config.yaml
qk_norm: false
tie_embeddings: true
init: "normal"
lr: 0.00324
train_tokens: 119600000
Each number is 128 + 32 x the weight over the matrix's rms, rounded and kept within 0 to 255. Layers, rows and columns count from 0.

# layer 3 MLP up, 640x160, rms 0.135, rows 365-407, columns 0-79
[[146 167 108 106 127 143 120 120  87 185 113 122 137  84 103 112 134  86 162 100 129 102 190  68 126 133 106 157 135 130 188 118 136  53 150 109 140 133 117 160  93 121 126 205 148 134 150 108  83 102 184 140 167 123 187 164 130 129 114 163 189  79 129 108  81 114 121 139 150 131  92 106 138 149 133 160 180 200 169 151]
 [144 117 171 179 146 137  93 144  79 125 133 127 109 114 160 151 160 129 170 113 163 118  97 107 112  97 129 159 121  82  58 165 145 159 169 130 101 154 129 137 115 138 129 156 140 131 173  70 148  81 147 122 145 181 141  94  94 149  93 159 140 166 123 214 113  56  99 119 137 168  50 112 145 129 146 134 141 131 154  97]
 [149 163 125  61 132 134 173  99 111 135 117 182 103 134 150 127 149 199  79  79 132 132 143  97 149 132 119 106 158 111 117 102 141 167  83 127 115 129 145 162 116 109 145 116 167 147 121 124  59  73 149 159 186 161 165 140 136 119 120 139  88  66 138 113  79 170  97 161 172 154 158 162 150 123 152 115 108 117 214 100]
 [ 90 133 114 135 111 212 107 111  86 176 112 117 141  87 110 102 136 134 129 173 100  90  76 114 111  88 102 122 141 100  93 129  93 108 119 139 155 124  94 144 171 144 189 107 113 174  96 123 122  83 132  94  84 114 165 115  94  71 104  97 183 101  47 126 145 145 103 160 108 151 112 152 147 157 120 134 182 168 150 159]
 [ 87 130 184 108 143 122 126  92  88 113 117  95 136 213 119 142 187 164 112 154 163 165 161 103 122 126 129 112 106 102  97 194 108 132 140 107 113 169  72 207 129 213 175 137  97 211 153 147 121  98 135 100 117 110 184 124 171 138  93 132 115 153 145 115 124 112  92 153 135 143 102  59 122 166  67 123 140 134  73  79]
 [172 117 110 139 105 130 105  91 128 159 141 133 124  86 171 155 134 191 116 144 161 186 147 122  72 104 138 105 103 221  92 142  76 103 151 132  44  81 109  83 116 130 100 105  39 139 134 136 143  44  71  85  45 131 180  57 141 135 122 143 158  77 118 111  94 118 148 130 162 132 110  77 121 168 186 194 114 133 115  91]
 [106 172 132 104 173 135  84  99 154 181 155 142 108 132 160 172 158 126  65 108 153 178 167 133  61 176 117 172 127  81  70 179 140 120  56 103 145  91 158 114 125  76  61 125 141 115 129 138 109 112 160 160 178 107 150 136  93 188 115 155 136 159 150 115  97 179  98 161 100  66 114 142 142 128  87 128  85  82 114 133]
 [102 137  97 144 106 130 111 133 126  93  91 145 165 208 164 162 137 103 119  45 196  79  82 135 160 116  97 182 175 100  59 133 103 109 142 125 181 141 149 148 148 142 139 167 149  99 129 152 109 109  90 168 105 116 122 138 149 119  84 130 126 123 106 132 168 108  97 120 127 125 110  53 128 126 156 159  66 125 120 146]
 [126 124  94 110 156 156 115 216 202 148 125  90 110 124 137 162 155 154 170 158 169 107 147 162  80 140 110 152 113 143 129 118 112 138 128 170 153 145 112 115 153 124  95 127 132 110 131  47 140 148 147 173 110 149 177  84 148  96  83 147 166 151 137 157 119 146 121 112  75 119  60 101 167  80 119 149 119 132 126  81]
 [156 138 131 175  76 129 103 195 168 115 119 122 103  92 135 134 154  94 112 127  97  89 165 135 111 103 119 158 125 101 104 120 106 141  92  60 116 155 179 126 159 117  74 174 112 182 162  61 137 107 155 154 125 146  58 123 174 131 121 156 174  87 164 122 125 158  75 188 117 145  96 102  88 162 136 165  95 156  53 124]
 [138 154 140  75  81 104 205 150 188  87 162 169  84  97 168  88  94  49 158  62 105 140 153 170  51 146 151  67 127 141 173 179 161 157 111 145 150 109 152 158 106 159 131  83 156 155 124 110  79 116 112 171 194  99 111 144 115 115 140 151 179  85 177 156 151 139 177 102 140 212 121 120  92 150  57  73 109 142 137  46]
 [144 144 113 155 136 138  87 106 103  80 148 132  90 104 140 133 124 126 174 136 175 122 151  81 132 134 102  94 114 155 105 131 100 124 168 110 120 144 132  54 158 115 136 104  66 158 157 132  86  93  57 119 134 120 115 151 134 172  91 129 128  89 177 143 171 106 134 117 142  83 194  92 212 166 154 106 102 142 109 141]
 [ 87 176  88 141  92 126  58 128 173 126  96  86 118 138 139 105 136 140 137 111 176 108 136 134 116 154  81  92  75 172 118 133  91 144 177  75 144  81 185 111 131 133 150 125 114  72  99 158 172  99 154 157 144 105 150 132 112 122 120 103 114 139 124 158 127 132 168 121 123 211  35 138 162  94 157  94 113 130 109 167]
 [113  96  73  95 112  75  76 123 177 157 133 116 156 122 120 180  87  78 140 109 213 115 158 103 143 120 109 139 140  87 113  95  65 168 148 119  93  98 164 126 134 148 108 127 110 157 118 133 149 140  82 152 101 124 108 164 166 181 108 121 172 107 122 132  78 105 151  88 128  93 153 151 135 119 182 223  75 148 148  81]
 [181 112 156 131 146 214 119 136 129 181 112 164 140 134 119  51 113 152 124 129 114 140 106  59 171 114 119  68 147 141  73 144 132 134 110 148 153 133 131 171 185 107 162 110 141 152 127 109  86 177 145 127 165 159 117 185 122 115 148 143 150 134 164 128  84 134 138 178 173 146 107  94  81 141 124 196 133 125 132 103]
 [114 105 166 146 104 177 103  95 101 140  60 129 177 114 108 208 141 172 105 121 142 114 104 102 125 114 102 176 151 156 158 119  76 163 181 148 131 129 157 166 129  99 129 114 116  70 108 106 156 190 152 118 111 110 141 154 134 109 119 121 140 125 152 173  93 157 141 145 154  72 115 158 171  86 112 156 174 103 109 109]
 [169 166 128 113 155 162 122  97 109  96 100 130 154 141 217 122 161 163 158 131 141 142 144 110  79 111 114  92 118 125  77 149  96  99 103 151 150  86 191 109 109  65  58 104 123 138 157  95 107 143 184 101 183 105 154 184 122 139 146  82 106 111 125 155 164 129 150 160  92 133 143 155 143 130 122  90 169  97 130 112]
 [172  96 128 187 128 121 144 101 142  59  97 119 133 108 146 127 127 129  85  95 139  73  85 116 132 110 128  83 152  74  84 160 119 124 140 121 135 140 117 126 105  58 139 149 144 177 203 118 114  86 157 165 124 129 139 186 146 119  98 199 147 157 108 141 110 163 134 156 112  87  95 138 151 173 122 153 149  64 172 195]
 [180 138 139 172 136 127 104  81 118 192 136 116 126 105 134 162  97 130 102 148 148 162 136 140 161 115 100  57 164  75 131 127 159 153 104 113 137 129  49  94 142  96 141 158 106  78  98 149 146 125 124 154 114 135 138  45  89 128  81  99 128 132 119  89 116 143  99 118 112 142  93 107 141  84 151 113 169 111  84 114]
 [160 113 111 124 124 163 140 174 109 129  60 119 170 117 214 128 144 122 100 108  85 132 161  52 111 178  76  91 106  88 165 150  55 134 128 156 129 114 140 145 146 143  93 130 161 122 113 150 136  99 135  93 132 194 154 123 120 142 144 162 114 149 112 144 112 164 177 158 146 195  89 125 119 131 149 125 123 168 120 159]
 [160 187 140 133 147 106 127  55 100 154  92 138  84 126 124  85  94 104 119 160 111 153 120  97 148 125 120 176 110 169  88 101 185 147 118 158 102  99 170 114 112 146 129 113 152 133 218 160 133 178 130  74 105 107 159  94 161 176 105 141 151 128 103 157 149 144 110 126 132 119  27 117  66 118 142 142 166 174 188 122]
 [127 180 158 156  75 155 140 112 132 183 150  88  94 131  99 140 128 122  83 115 127 121 130  72 104 101  95 137 152 168  70 168 114 169 112 105  71  66  77 197 154 130 139  88 122 123 129 159 110 104 122  76  87 128 122 133 163 169 127 118 161 155 154 102 113 182 129 130 112 136 191 154  71 153 105 169  89 158 152 130]
 [123 175 135 159  91 131 132 120 108 147  93 160 184 136 139  88  87  98 105  95 111 145 116 113 154  94 102 106 107 170 115 175 151 139 137  96 129 182 116 105  73 153 129 138 153 160 154 143 118 119 133 113 200 120 142 178 169 134  96 144 155 102 118 119 126 147  96 157  84 114 113 162 130 132 180 145  92 114 146 125]
 [115 131 156 151  97 104 129 138  65 159 137 108 118 116 130 121 106  94  60  54 131 138 124  86 116  97 101 151 125 158 120  89 151 111 170 112 155  46 122 108 165 101 139 103 100  94 111  98 160 122  94 174 124 137 113 162 167 154 179 122  83  80  91  94 120 165  69 114 230  85 134 142 157 142 156 151 133 185 154 150]
 [118 130  70 166  76 128 120 115 142  97 121 150 147 105  80 168 116 171  96 130 159 137  92 161  97 123 135 115 130 125  38 130 101 110  78  78 140 133 132 129 128  81  90 169 109 142 127  86 153 101 117 219 166 135 102 104 154 112 126 127 167 154 134 146 116 140  88 119 134 210  92  92 197 106 137 115 126 134 152 126]
 [143 129 158 127 127 123  93 120 175 192 129 151  84  93 157 112 189 121  78 108 195  65 137  98 165 119 112 140 128 116 135 125  79 146 136  95  67 101 187 130 140 120 113 155 118 177 152 143 191 105 152 129 111 104 130 142 154 175 127  57  34 110 114  87 167 103 103 129 107 142 125 118 194 144  74  99 108 127 149 111]
 [199 145  92 157 172  67 151 113 152 188  63 141 116 124 160 144 124 196 126  96 107 136 111  69 123 146  57 136 132 109 177 132 133 148 118 116 143  81 155 147 158  80 119  77 182 153 141 168 142 144 115  80 135  87 148  64 115  92  33 105 113 183 121  89 174  56 159 133 143 157 133 136 185 133 134 177 148  73 120 219]
 [127 129  63 172  82 126 167 144 149 114  93 158 145 123 157 126 189 152 151 129 154  96 184 153  83 150 133 133 144 162 150 171 161  94  98 116 147 149 144 141 105  78 184 110 144 158 110 129 136 133  83 155 204 158  92 115  93 104 170 124  72  73 111 146 102  86  70  83 148  81 130 110  66 143 110 124 107 125 184  98]
 [131 121 111 122 125  52 199  88 135 116 130 107 202 108 146 161 136 111 137 115  99 128  71  73  81 142 126  85 138 155 190 158 125 148 173 148 134  83 156 119 123 136 131 126 138 141 162 136 142 113  90 144 130 165 118 128 129 168 154 144  33 140 181 145 112 116 150 124 136 147 119 125 143 130 133  95 145 181 157 107]
 [151 136  96 166 145 136 181 173 134  89  56 154 126 142  76  64 151 154 148 202 145 144  94 122 106 101 107  83 105 130 176 130 170 124 104 142 107 105 150 168 144 101 135 167  96 132  83 156 180 130 137 177 155 219 136 174 209 145 108  97 153 141 167 144 126  93 137 173 127 120  86 111 123 105  97 121 118 101 144 135]
 [161 171  83 105 196 149 124  83  99 136 110 131 175 156 118 122 169 136 166 146 143 120  82  61 106 140  81  86 122 132 102 129 114 175 190 153  94 167 133 127  83 122 133  76 103 106 132 120 127  97 167  99 107 111 112 119 108 140 159 123 181 138 167 186  93 138 122  98  69 126 131 131 163 116 149 104 137 157 173 191]
 [188 161  83 143 131  68 162 117 157  84 132 152 119 124 114 149 172 109  72  70 136 109 155 103  87 104 113  44 131 159  71 174 113 150 110 109  86 161 125 155 117 121 128 125 126 147 152 148 163 150  94 181 158 220 149 122 114 152 112 131 179 120 110 101  77 184  88 163 114 146 114  55 121 135 135 147 129 107 169 145]
 [ 59 157  99  56 167 119 215  95 143  55 157 123 128 186 155 107 114 124 149  85 123 170 121 136 144 138  89  89  71  98  99  93 176 149  79 151 121 179 152 154 221 160 146  28  90 115 109 145 150 131 101  92 174 148 131 173 185 156 181  96 101  91 130  88 169 214 174 104 138  99 168  94 128 123 127 103 101 132 110 130]
 [164 119 134 110  48  60  90 163  39 149 100 122 101 194 154 157 125 192  60 121 181  92 120 128 183 144 134 144 120 110 165 102 103  99 109 140 133 219  91 129 136 136 110 115 178  84 186 109 135 121 143  96 144 109 133 170 139 144 136 115 103 111 105 156 117 118  79 128 102 189  97  92 137 148  58 133  84  65 144 145]
 [148 104 126 112 109 111 112 173  80 162  93 104 124  77  74 156 150 105 123 150 170 114 113  99 118  68 127 146 156 129 132 144 122 124 162 165 130 162 110 150  60 128 116 170 202 153 126 158 107 123 105 184 105 112 102 150 145 133 123  74 177 183  73 201 117 110 112 141 164  90  93  96  78 162 104  97  83 117 210 132]
 [145 136 131 143 108 116  86 134 137 146 133 107  87 122 171 145 181 151  93 118 108 122 120 141 170 176 113 128  99  85 125 105 145  82 115 172 118  96 120 165 183 113 133 110 118 146 133 151 154 132 108 149  88 103 168  73 164 182 114 126 121 193 113 170  93  95 134 135 110 146  91  90 146 141 138 135 151 139 147 172]
 [ 99 141 100 137 124 127 152 149  92 165  89 131 129 169  61  81 132  97 102 163 129 109 168  83 166  74 161 132 113 115 139 139 160 115 112  80 112 193 189 120 145  99 127 162 229 134 122 124 115  71 149 155 150 118 166 149 116 125 148 110 197  40 162 191 186  88  53 151 136 189  92 113 119 149 116 114 121 172  95 188]
 [ 87  81 158 149 148 106 103 121 106 144 118 121 110 146 156 110 141 133  97  95 137 165 103 138 108 116 174  98 109 108 133 164 117 162 148 155 180  79 132 108  81 146 102 141 144 112  92 134 194 122 110 113 110 117 135 130 135 108  96 137 117 140 145 164 151 129 145 127  53 110 111 134 106  78 104 107 112 101 130 140]
 [ 89  71 132 177 191 158  89 125 167 129 123  82 151  80 148 150 134 110 120 115  87 122 107 104 231 122 139 142  56 120 163 146 132 160 137 112  95 151 116 180 167 121 160 150  59 149 136 141  84  99 105 151 118 130 168 158 113 118  86 158  98 174 120 102 117 152  43 125  88 134 160 196 116  99 110  65 148 111  99  56]
 [134 119 151 108  91 102  90 134  94 150 119  76  90 200 107 105 167  89  87 135  79 167 113 120 124  73 159  62 255 126 134 145 154 135 110 151 182 176 102 191 110 154 153  57  95 178 118 146 140 112 110  83 134 119  39  79  71  72 118 120 100 151 182 140  82 176 153 164 113 144 111  83 140 104 142 179  87 152 168 161]
 [131 182 153 129 194 160  69 124  36 105 165 132  98  88 147 124 148 125 119 189 130 104 100 127 124 112 140 107  97 115 124 132 162 138 160 132 147 130 198 166 104 117 151 145 137 100 142  87 194  75 131  85  86 138 200  88 117  83 153 185 149 111 130 139 130 109 114 106  73 105 129  84 110 163 176  94 120 117 157 122]
 [110 170 124 127  67  99 154 132 120 153 144 165 120 103 123 108 149 114 123 136 155 142 131  99  74 140 129  62 121  82 143 139 146 131 131 150  88 134 144 104  86 123 109 117 155 172 108  98 123 109 128 157 105 208 146 155 100 113 117 189 125 137 100  88 152 184 149 139 124 203 145  79 141 128 117 156 143 117 128 134]
 [117  98 109  97  73  78 150 129 127 104 133 177 140  92 100 142 140  84  98 133 107 165 103 105 117 138 115 153  76 147 127 129  66 119 129 107 136 179 166  98 150 109  93 183 120 131  97 169 145 150  76 149 124  53 123 144 109 107 127 145  96  33 191 152 139 124 158 136 113 159 129 128 141 103 123 138  94  73  95  77]]
# layer 3 MLP down (transposed), 640x160, rms 0.112, rows 365-406, columns 0-79
[[106 118 160 181 203 139 150 130 171  95 100 127  74 172  72 179 166  79 114 107  86  95 104 154 102 139  77 171 117 149 147  69 126 176  89 149 151 135  59 106 177 119 122 145 175 215 169 136  90 141 159 110 153 167 156 142 115 108 211 135 104 176 192 102 113 167 122  83 117 108  97  91  67 165 171 139 138 126  76 221]
 [134  93 170 181 114 156 166 125 164 173 144  80 147 172 160 117  90 132 151 133 128  88 139 166 133 158  77 140 119 155 119 118  87 159 147 158 118 122  49 154 113 120 132 161 117 167  53 124 130  84 134 178 124 160 167 165 147 144 152 105 149 187 163 105 138 131 132 101 138 123 139 110 114 148 134 135 111  79 100 151]
 [124 116 161  69 115 117 146  95 142 118 183 148 155  89 168 139 100 129 118  64 115 135 182 141 125  95 167 147  93 155 162 125 154  72  84  53 157 120 106 192 162 134 127 197 155 156 144 103 109 162 186 124 113  97 147  75 122 117 130 112 106 125 123  79 154 137 221 133 115 136 173 112 122 127  85  86 124 167  58 105]
 [143 172 135 150 150  98 121 147 140 143 149 145 117 181 141 131 157 123  85 110 160 129 168 144 123 142 141 135 117 105 170 143 155  94 132 121 170  84  90 163 159 113 136 113 111 149 127 146 110 169 118 140 125 102  88  91 120 109  97  88 152 110 118  86 186  93  97 149  85  45 194 143 147 128 145  97 100 116 190 122]
 [130 172  96  90 132 160 127 172 157 111 117  39 115 106 118 118 118 188 163 157 154 146  79 204 219 178  77 164 142 125 138 104 144 136 114 124 193 134  71 215 120 159 132 156 130 106  73 136 114 147 143 118 129 132 181 115 124  89 137 107 147 141 137 129 126 151 106  54 120 180 148 183 187 157 111 141 121  85 115 134]
 [ 73 139 109  90 135 167 138 121 126  93 142 119 150 154  94 147 167 125  97  76 114 130 145 123 126  67 126 127 112 140  72 175  62 151  94 103 152 133 121  92 160 121 166 112 126 127  87 113 127 145 135 163 124  64  77 147 104  72 114 159 159 160 121 131 156 169 122 157 131 125 130  62 153 133 123 147 146 157 134 192]
 [197 155  52 161 134 165  81  79 101 183 164 116 132 166 118 106 109 153 137  44 158 106 150 128  96 103 184 206  94  60 152 124 122 113 122 196 134  52 124 102 170 168 197 158  94  95 118 116  87 107 162 127 123 128 134 144 172 134 141 109  97 190 129 167 104 169  77 102  90 144  83 123 106 148 171 201 119 147 100 153]
 [139 116  90 163 164 138 128  99 177 115 167 134 110 109 128  81 157  72 137 119 125 133 158 137 103  85  87 119  77 161 107 145 124 181  56 169 144 158 107  89 150 151 135 129 144 176 173 107 166 119 128 154  89  78 111  97 126 144 137 174 110 150 138 125 132 147 137 118 120 110 138 128 110 155 169 104 128 116 118 159]
 [101   0 152 193 145 148 148 137 167 144  94 128  47 117  77 115 113 126 186 114 142 123  96  90 140 111 152 101 143 138 192 114 146 113 126 146 114 135  64 154 164 100  83 120 125 116 119 134  80 102 168 152  90 133  95 168 135  90 158 154 133 180 150 179 139 116 131 121 128  86 126 143  66  98 182 126 130 168  59 132]
 [109 156 112 133 155 106 171 151 119  90 106 122 187 139  88 139  79 149 132 140 168 155  92 135  98 132 101 103  80 147 134  55 156 122 175 172 162 150 123 158 119 112 104 110 176 113 129 106  66 118 142 149 156 144 155 134 129 108  74 139 115 170 130 117  75 125 114 152 129 120  93 191 146 131  92  97 103  95 169 186]
 [126  93 105 109 129 101 113 137 131 189 135  82 180 191 136 144  95 128 112 155 130 130 167 170  94  93 141 151 137  92 139 169  61 116 163 149  89 139 125 105  82 116 106 100  96 104 125 122  72 131  80 148 127 103  96 112 157 128 140 141  89 150 102 124 121 178 194 115 129 113 185 108 127 117 129 115 144 125 108 138]
 [118 153 139  95 187 136 201 106 113 103 154 101 151 139  90 197 159 140 153 146  80 138 118  43 124 160 142 175  58  96 130 109 141 106 111 160 128 169 153 130 167 100 156  96 101 115 119 130 132 125 127 148 148 167  95  93 197  37 179 181  99 178 157  99 110 106 129 137 120 122 112 167  96  80 208 127 121 139 152 133]
 [141  82 132 128 156 114 134 111 160 154  76 121 169 155  97 136 175 121 133 103 199 102 112 151 180  81 162 125 126 117 101 103 147 117 122  97  69 124 107 115 116 178 141 146 114 160 108 160 166 132  85 104 144  88  85  93 163 122 120  57  84 154 142  76 107 136  81  82 125 116 182 149 147  67 127 151 157 149 159 147]
 [154 120  95 166 120  84 165 118 115 130  81 179 163  68 117 142 165 154 115 137 136 113 107 156 157 150 113 109  62 163  96 118  53  27 133 119 117 125 110 130 137 124 125 183 115 138 102 143 170 177 169 177 112 102 172 134 185 187 151 181  99  62 144 176 172  85 121 149 134  68 106 110 117 166 124 108 155  92 178  80]
 [132  92  68 163 139  65 116 116 128  63 145 172 160 133 125 182 139 194  99 111 175 155 125  97 144 105 130 138 138 128 148 136  84  52 158 115 116 126 129 192 104 117 116 148 122 132 155  90 132 109 135 124  76 106 125 137  92 109  58 148 122 121  95 167 156 157 147 118 131 110  88 164 151 160 133 107 138  99 117  68]
 [186 150 134 128 133 133 142 153 107  84  80 114 145 159  90  11 168 165 151 169 106 112 158  93 102  74  91 142 103  41 120  95 162 131 126  72 109 125 180  98 119  87 136 203 101 137 105 137 116 113 107  99 211 113 116 107 129 111 148 165 133  95 133 155 103  51 124  96 148 110 106  69 118 108 125  75 130 119  96 157]
 [130 166 125 130 115 142 144 151 167 132 109 163 115 132 142 118 110 119 141 124 139 113  90 156  74  86 205 191  99 146 115 188 111 131 126 144 127  78 138 122 140 115 133 142 115  65 119 113  96 175 140 122 103 145 193 139 131 109 104  98 141 142  97 132 150  96 136 159 136 108 126 140 185 141  97  98  90  98 171 101]
 [102 195 119 168  90 116 164  59 189 130  75  84 112  95 147 116 147 105 146 118 133  49  76 104 128  60 145  51 139 116 134 175 162 136 129 157 130 125 122 175 102 181  61 120 106 135 142 150  77 119 200 116 131 125 136 123  72 148  99 146  92 140 208 163  98 114 106 139 158 153 114  81 131 190  97 145 119 104  84 139]
 [121 133 109  96  97 115 111 115 128  73 145 129 164 132 124  92  65 152 144 162 118 130 163 129 142 125 166 169 157 103 135 110 113 154 182 167 198  86 156 120 119 109 144 111 143 117 156 122  90 173  86 136 121 111 135 124 111 140 138 140  49 163 121  89 147  67 163 144 195 125 146 144 104 114 140  96 176 151 168 153]
 [117 144 124 153 157  59 105 130 154 146 122 139 146  95 147 139 138  91  81  56 142  87 167 153 117 145 138 121  94 128 100 164  87 109 121 132 127 169 136 143 123  45 146  83 134 108 120  82  81 164 197 106 123 108 120 199  65 178 124 137  52 168  89 109 145 154 175 114 114 157 149 103  96  90 140 106 100 192  56 214]
 [121  97 102 143 136 103 115 147  97  81 120 146 145  97 147  72 129 133 145 127 195  95 151  93 137 130 142 138 162 150 160 121 145 109 106 120 134 155 169 162 105 111 131 146 149 176 158 123  98 105 159 138 121 127  93 113 119  90 112 113 102 112 130  84  72 108 112  62 108 108 158 108 132 164  94 168 111 107  99 120]
 [125 103 140 149 167 109 111 122 109 175 100 136  95 121 122 115 142 112 117 102 152 154 116 170 107 128 100 103  98 112 107 135 110 149 152  92 127 107 143 134  87 114 108 156  80 111 120 153 138 126 143 136 135 166 136 109 111 150 139 160 111 114  90 100 135 145 116 118 128 163 159 112 111 101 125 111 160 113  93 137]
 [ 79 100 145 146 116 132 139 135 192 148 209 188 143 134 159 174 146 128 165 153 126  94 129 126 181 169 143  87 105 127 115 150  93 113 152 116 111 142 178 202 139 134 145 117 119 162 178  98 180 141 106 113 122 120 115  63 151 141  92 171 160  99 140 161 120 118  88 149 149  91 125 138 157 161 124 130 143 135 153  78]
 [185 193 111 150 129 137 132 132 112 135  90 101 111 129 139 113 148 154 113 114 152  98  87  79 132 126  52 217  84 103 138 169 140 122 138 198 124  45 114  97 113 132 186 110  92  70 154 142 126 102 136 132 160 195 136 155  81 107 140 112  57 124  99  81 127 178  55  94 131 117 188 153 174 167 126 189 112 115 161 152]
 [102 153  85 157 152 120 149 141 152 100 137 138  95 112 158 125 140  61 129 121 153 133 150 180 121 130  61  97 154 180  85 129 140 117 125 113  82 141 120 129 109 155 156 110 147 141 174 101 167 114 142 125 105 117 176 105  89 129 138 105 122  73 129 110  83 128 131  50  74 135 124  95 115 129 140 111 152 103  92 223]
 [126 119 125 140 150 120 126 126  89 141 136  84 143  67 157 148 139  95 138 103 122 198 118 144 110 136 155 155  86 142 134 118 106 139 127 147 167  61 138  61 128 170 128 173 104 137 127 128 138 126  90 102 177 160 151  90 152 116 163 132 171  57 100 125  60 105 123 156  83 123 145  79  87 174 129  88 134 141 132  71]
 [168  78 137 108  97 121 129 187  71  97 177 131  68  98 123 117 160 110 115  99 130 109 110 150 102 105 139  77  86 112 192 142 101  82 122 120 110 118 129  67 116 160  86 163 107 171 164 116 103  78 109  95 121 122 121 135 152 135 120  97 143 114 184 185  97 155  89 136 100 104 166 109 120 117 127 107 155 161 103 107]
 [174 203  83 166 149 126  84  85 112 113 117  68 124 159 154  91 132 133 116 129  90 134  76 117 113 103  93 127 115 104  68 101 186  97 180 145  94 104  83 146 194  78 144 182 149 120 118 121 151 164 151 158  70 154 131  80 115 153 175  96 134 161 125 115  74 102 135  81  95 116 134 145 123  97 145 154 129  96  69 137]
 [137 117 133 130 162  94 183 122  98 202 121  75 143 112 113 113 155 133  71 138 132 116 149 145 126 149 114 212  81  94 114 115 133 111  89 134 158 132 124 115 128 199  93 164 141 121 126 113 151  99 117  94  81 106 132 112 130  78  40 167 121 126  88 159 154  76 112 151  76  99 110 147 127 139 188 143 148  79 124 152]
 [ 69 154 146  74 114  93 114  64  92 164  78 120 146 137 113 144  86 175 157 141 116 106 127  98 139 140 163 128  65 182 116 109  86  97 135  93 164 153 157 111 162 102  57 148 177  91 142 173  94 138 102  77  99 103 121 102  57 110 107 169 138 144 124 192  99  74 189 103 113 191 181 195 147 156 121 110 108 178 158 139]
 [137  62 159  95 151 152 130 103 101 163  71  96 152 108  75 118  72 127 110  72  93 174  65 145 129 155 146 147 116 130  84 149 115 112 128 147 178 106 146 149  27 143 123  76  93 129 126  84  56 110 126 157 131 139  76 120 133  95  97  84 179 159 134 126 164 123 101 137 122 130 103 124 129 150  96  91 107 136 135 184]
 [ 83 120 156  90  93 129 193 141 181  86 136 218  76 171 152 104 160 118 189 103 135 168 165 107  91  79 136 110 145 161 128 128 120 125 104 145 111 109 133 198 128 157  99  58 113  97 123 121 110 164 145 139 120 125 132 135 105 176 119 107  76 142 107 150 137 110  67 138 158 103 177 118 198 102 141 212 192 166  92 117]
 [121 187 106  96 174 176 117 139 127 101 122 139  72 105 111 178  93  84 146  54 116 117 156 177 131  99  74 142 121 103 134 141 114 159  59  98 166 170 101 116 128 171 157 159 101 111 113 169 102 147 109  87 113 133 122 210 117 116 177 103 133  91  97  87 157 136 164 159 110 149 156  54 121  94 153 198 115 144 155 187]
 [ 97 152 138  62 117 168 103 136 110 130  64 145 131 106 143 137  81 169 121  97  90 152 187  88 166  98 192  96 135 128 148 150  93  98 123 175 150 122  72 139 172  93  63 132  34 159 160 175 186  73 124 167 121  69  87  84 140 156 153 116 114  92 113 125 120 141 109 133 141 135 135 166 135 135 107  93 132 124  68 216]
 [140 110 134 126 139 143 122 146 116 111 178  75 126  64  99 101 142 123 150 146 147 197  61 160  82 167 109 151  76 180 148 105 152 184  86 129 106  96 117 102 101  93  83  89 152 139  76 104 193 115 160 127 147 108 192  89 127  85  18 154  67 135 201 168 163 148 148  78  83 148 154 121  94 129 148 159 104 145  74 128]
 [103  76 120 117 168 105 106  98 116  94 177 161 169 138 116 100 159  75 154 148 124 113 133 138 102 113 123  92 158 143 175 151 104 130 175 106 134 124 145  94 106 111  97 204 139 124 143 174 152 147 102  95 139 128 146 147 143  62 119 138 126  75 111  93 137 122 168  95 120 120 116  92 118 143 144  88  81 121  88 178]
 [167 157 109 141 123 230 107 115 164 174 163 150 126  92  69  79 139 101  75 112 148  95 162 111  92 107 103 178  97 164 107  77 160 163 144 118 148 106 194  86 116  91 108 112 119 179 151  98 110 125 162 105 163 106 111  63 205 153 120 121 166 153 165 168 138 172 133 133 192 178  89 117  95 134 102 109 139 102 119 148]
 [114 133 155  74 161  96 125 116 186 144 152 117 145 128 171 149  98 154 151 118 129 104 138 137 127 162 142 114 115  92  91 139 104  72 128 111 144 116 150 164 113 124 123  80  93 134 119 141 136 108 143 159  66 135 132 129  82 151 150  65  69 148 130 114 111  97 161 108 133 125  81 135 101 107 150  83 127 116  90 159]
 [107  85 124 141 174 124 126 138 111 176 192 124 114 107 177 175  80 141  95  98 111 119 148 111 119  81 133  85 113 104 126  83 199 151 104 129 153  96 155 147 146 118 148 115  95 150 156 155 102 104  93 121 118 168 138 110 122 116 123 139 102 124 100 127 143 101 118  89  99 120 148 146  56 135 166 102  96 103 128 147]
 [103  78 199 144 108 141 116 161 183 138 155 151 105  86 108 122 138 193  75  99 111 107 109 115 131 135 255  98 146 160 111 116 227 112 103 172  94  88 173 189 117 137 127 133 108  83  51 142 137  97 207  90 124 131 141 144 107 171 106 194  90 148 136 184 104 165 146 126  77 161 135 118 131 138 124 104 172 128 104 108]
 [106  82 120 145  89 131 176 140 130 195  93  76 167  98 155 110 153 136 117 126 144 130 159 123 123 124 151 119 139 107 148 116 100 109 153  56 119 155 134 121 151 128 115 149 148 146 127 130 152 107  54 135 133 136  94 143 143 140 143 107 154 148 109 139 144 106 111 148 127 163 135 137 114 137 112 173 142 147 159 115]
 [139 169  90 135  61  63 131 114 148 141  73 143 161  86 138  86  75 113 138  79 119 115 100 104 154 166 150 116 152 118  99  76 102 126 124 157  47 157 129 132 113  77 116 100 141 112  94 105 155 120 135 156 160 134 151 208  57 122  83  77  90  82 128 107 119 130 182 169 181 146 127  94  83  54 153 115 163 117  93 205]]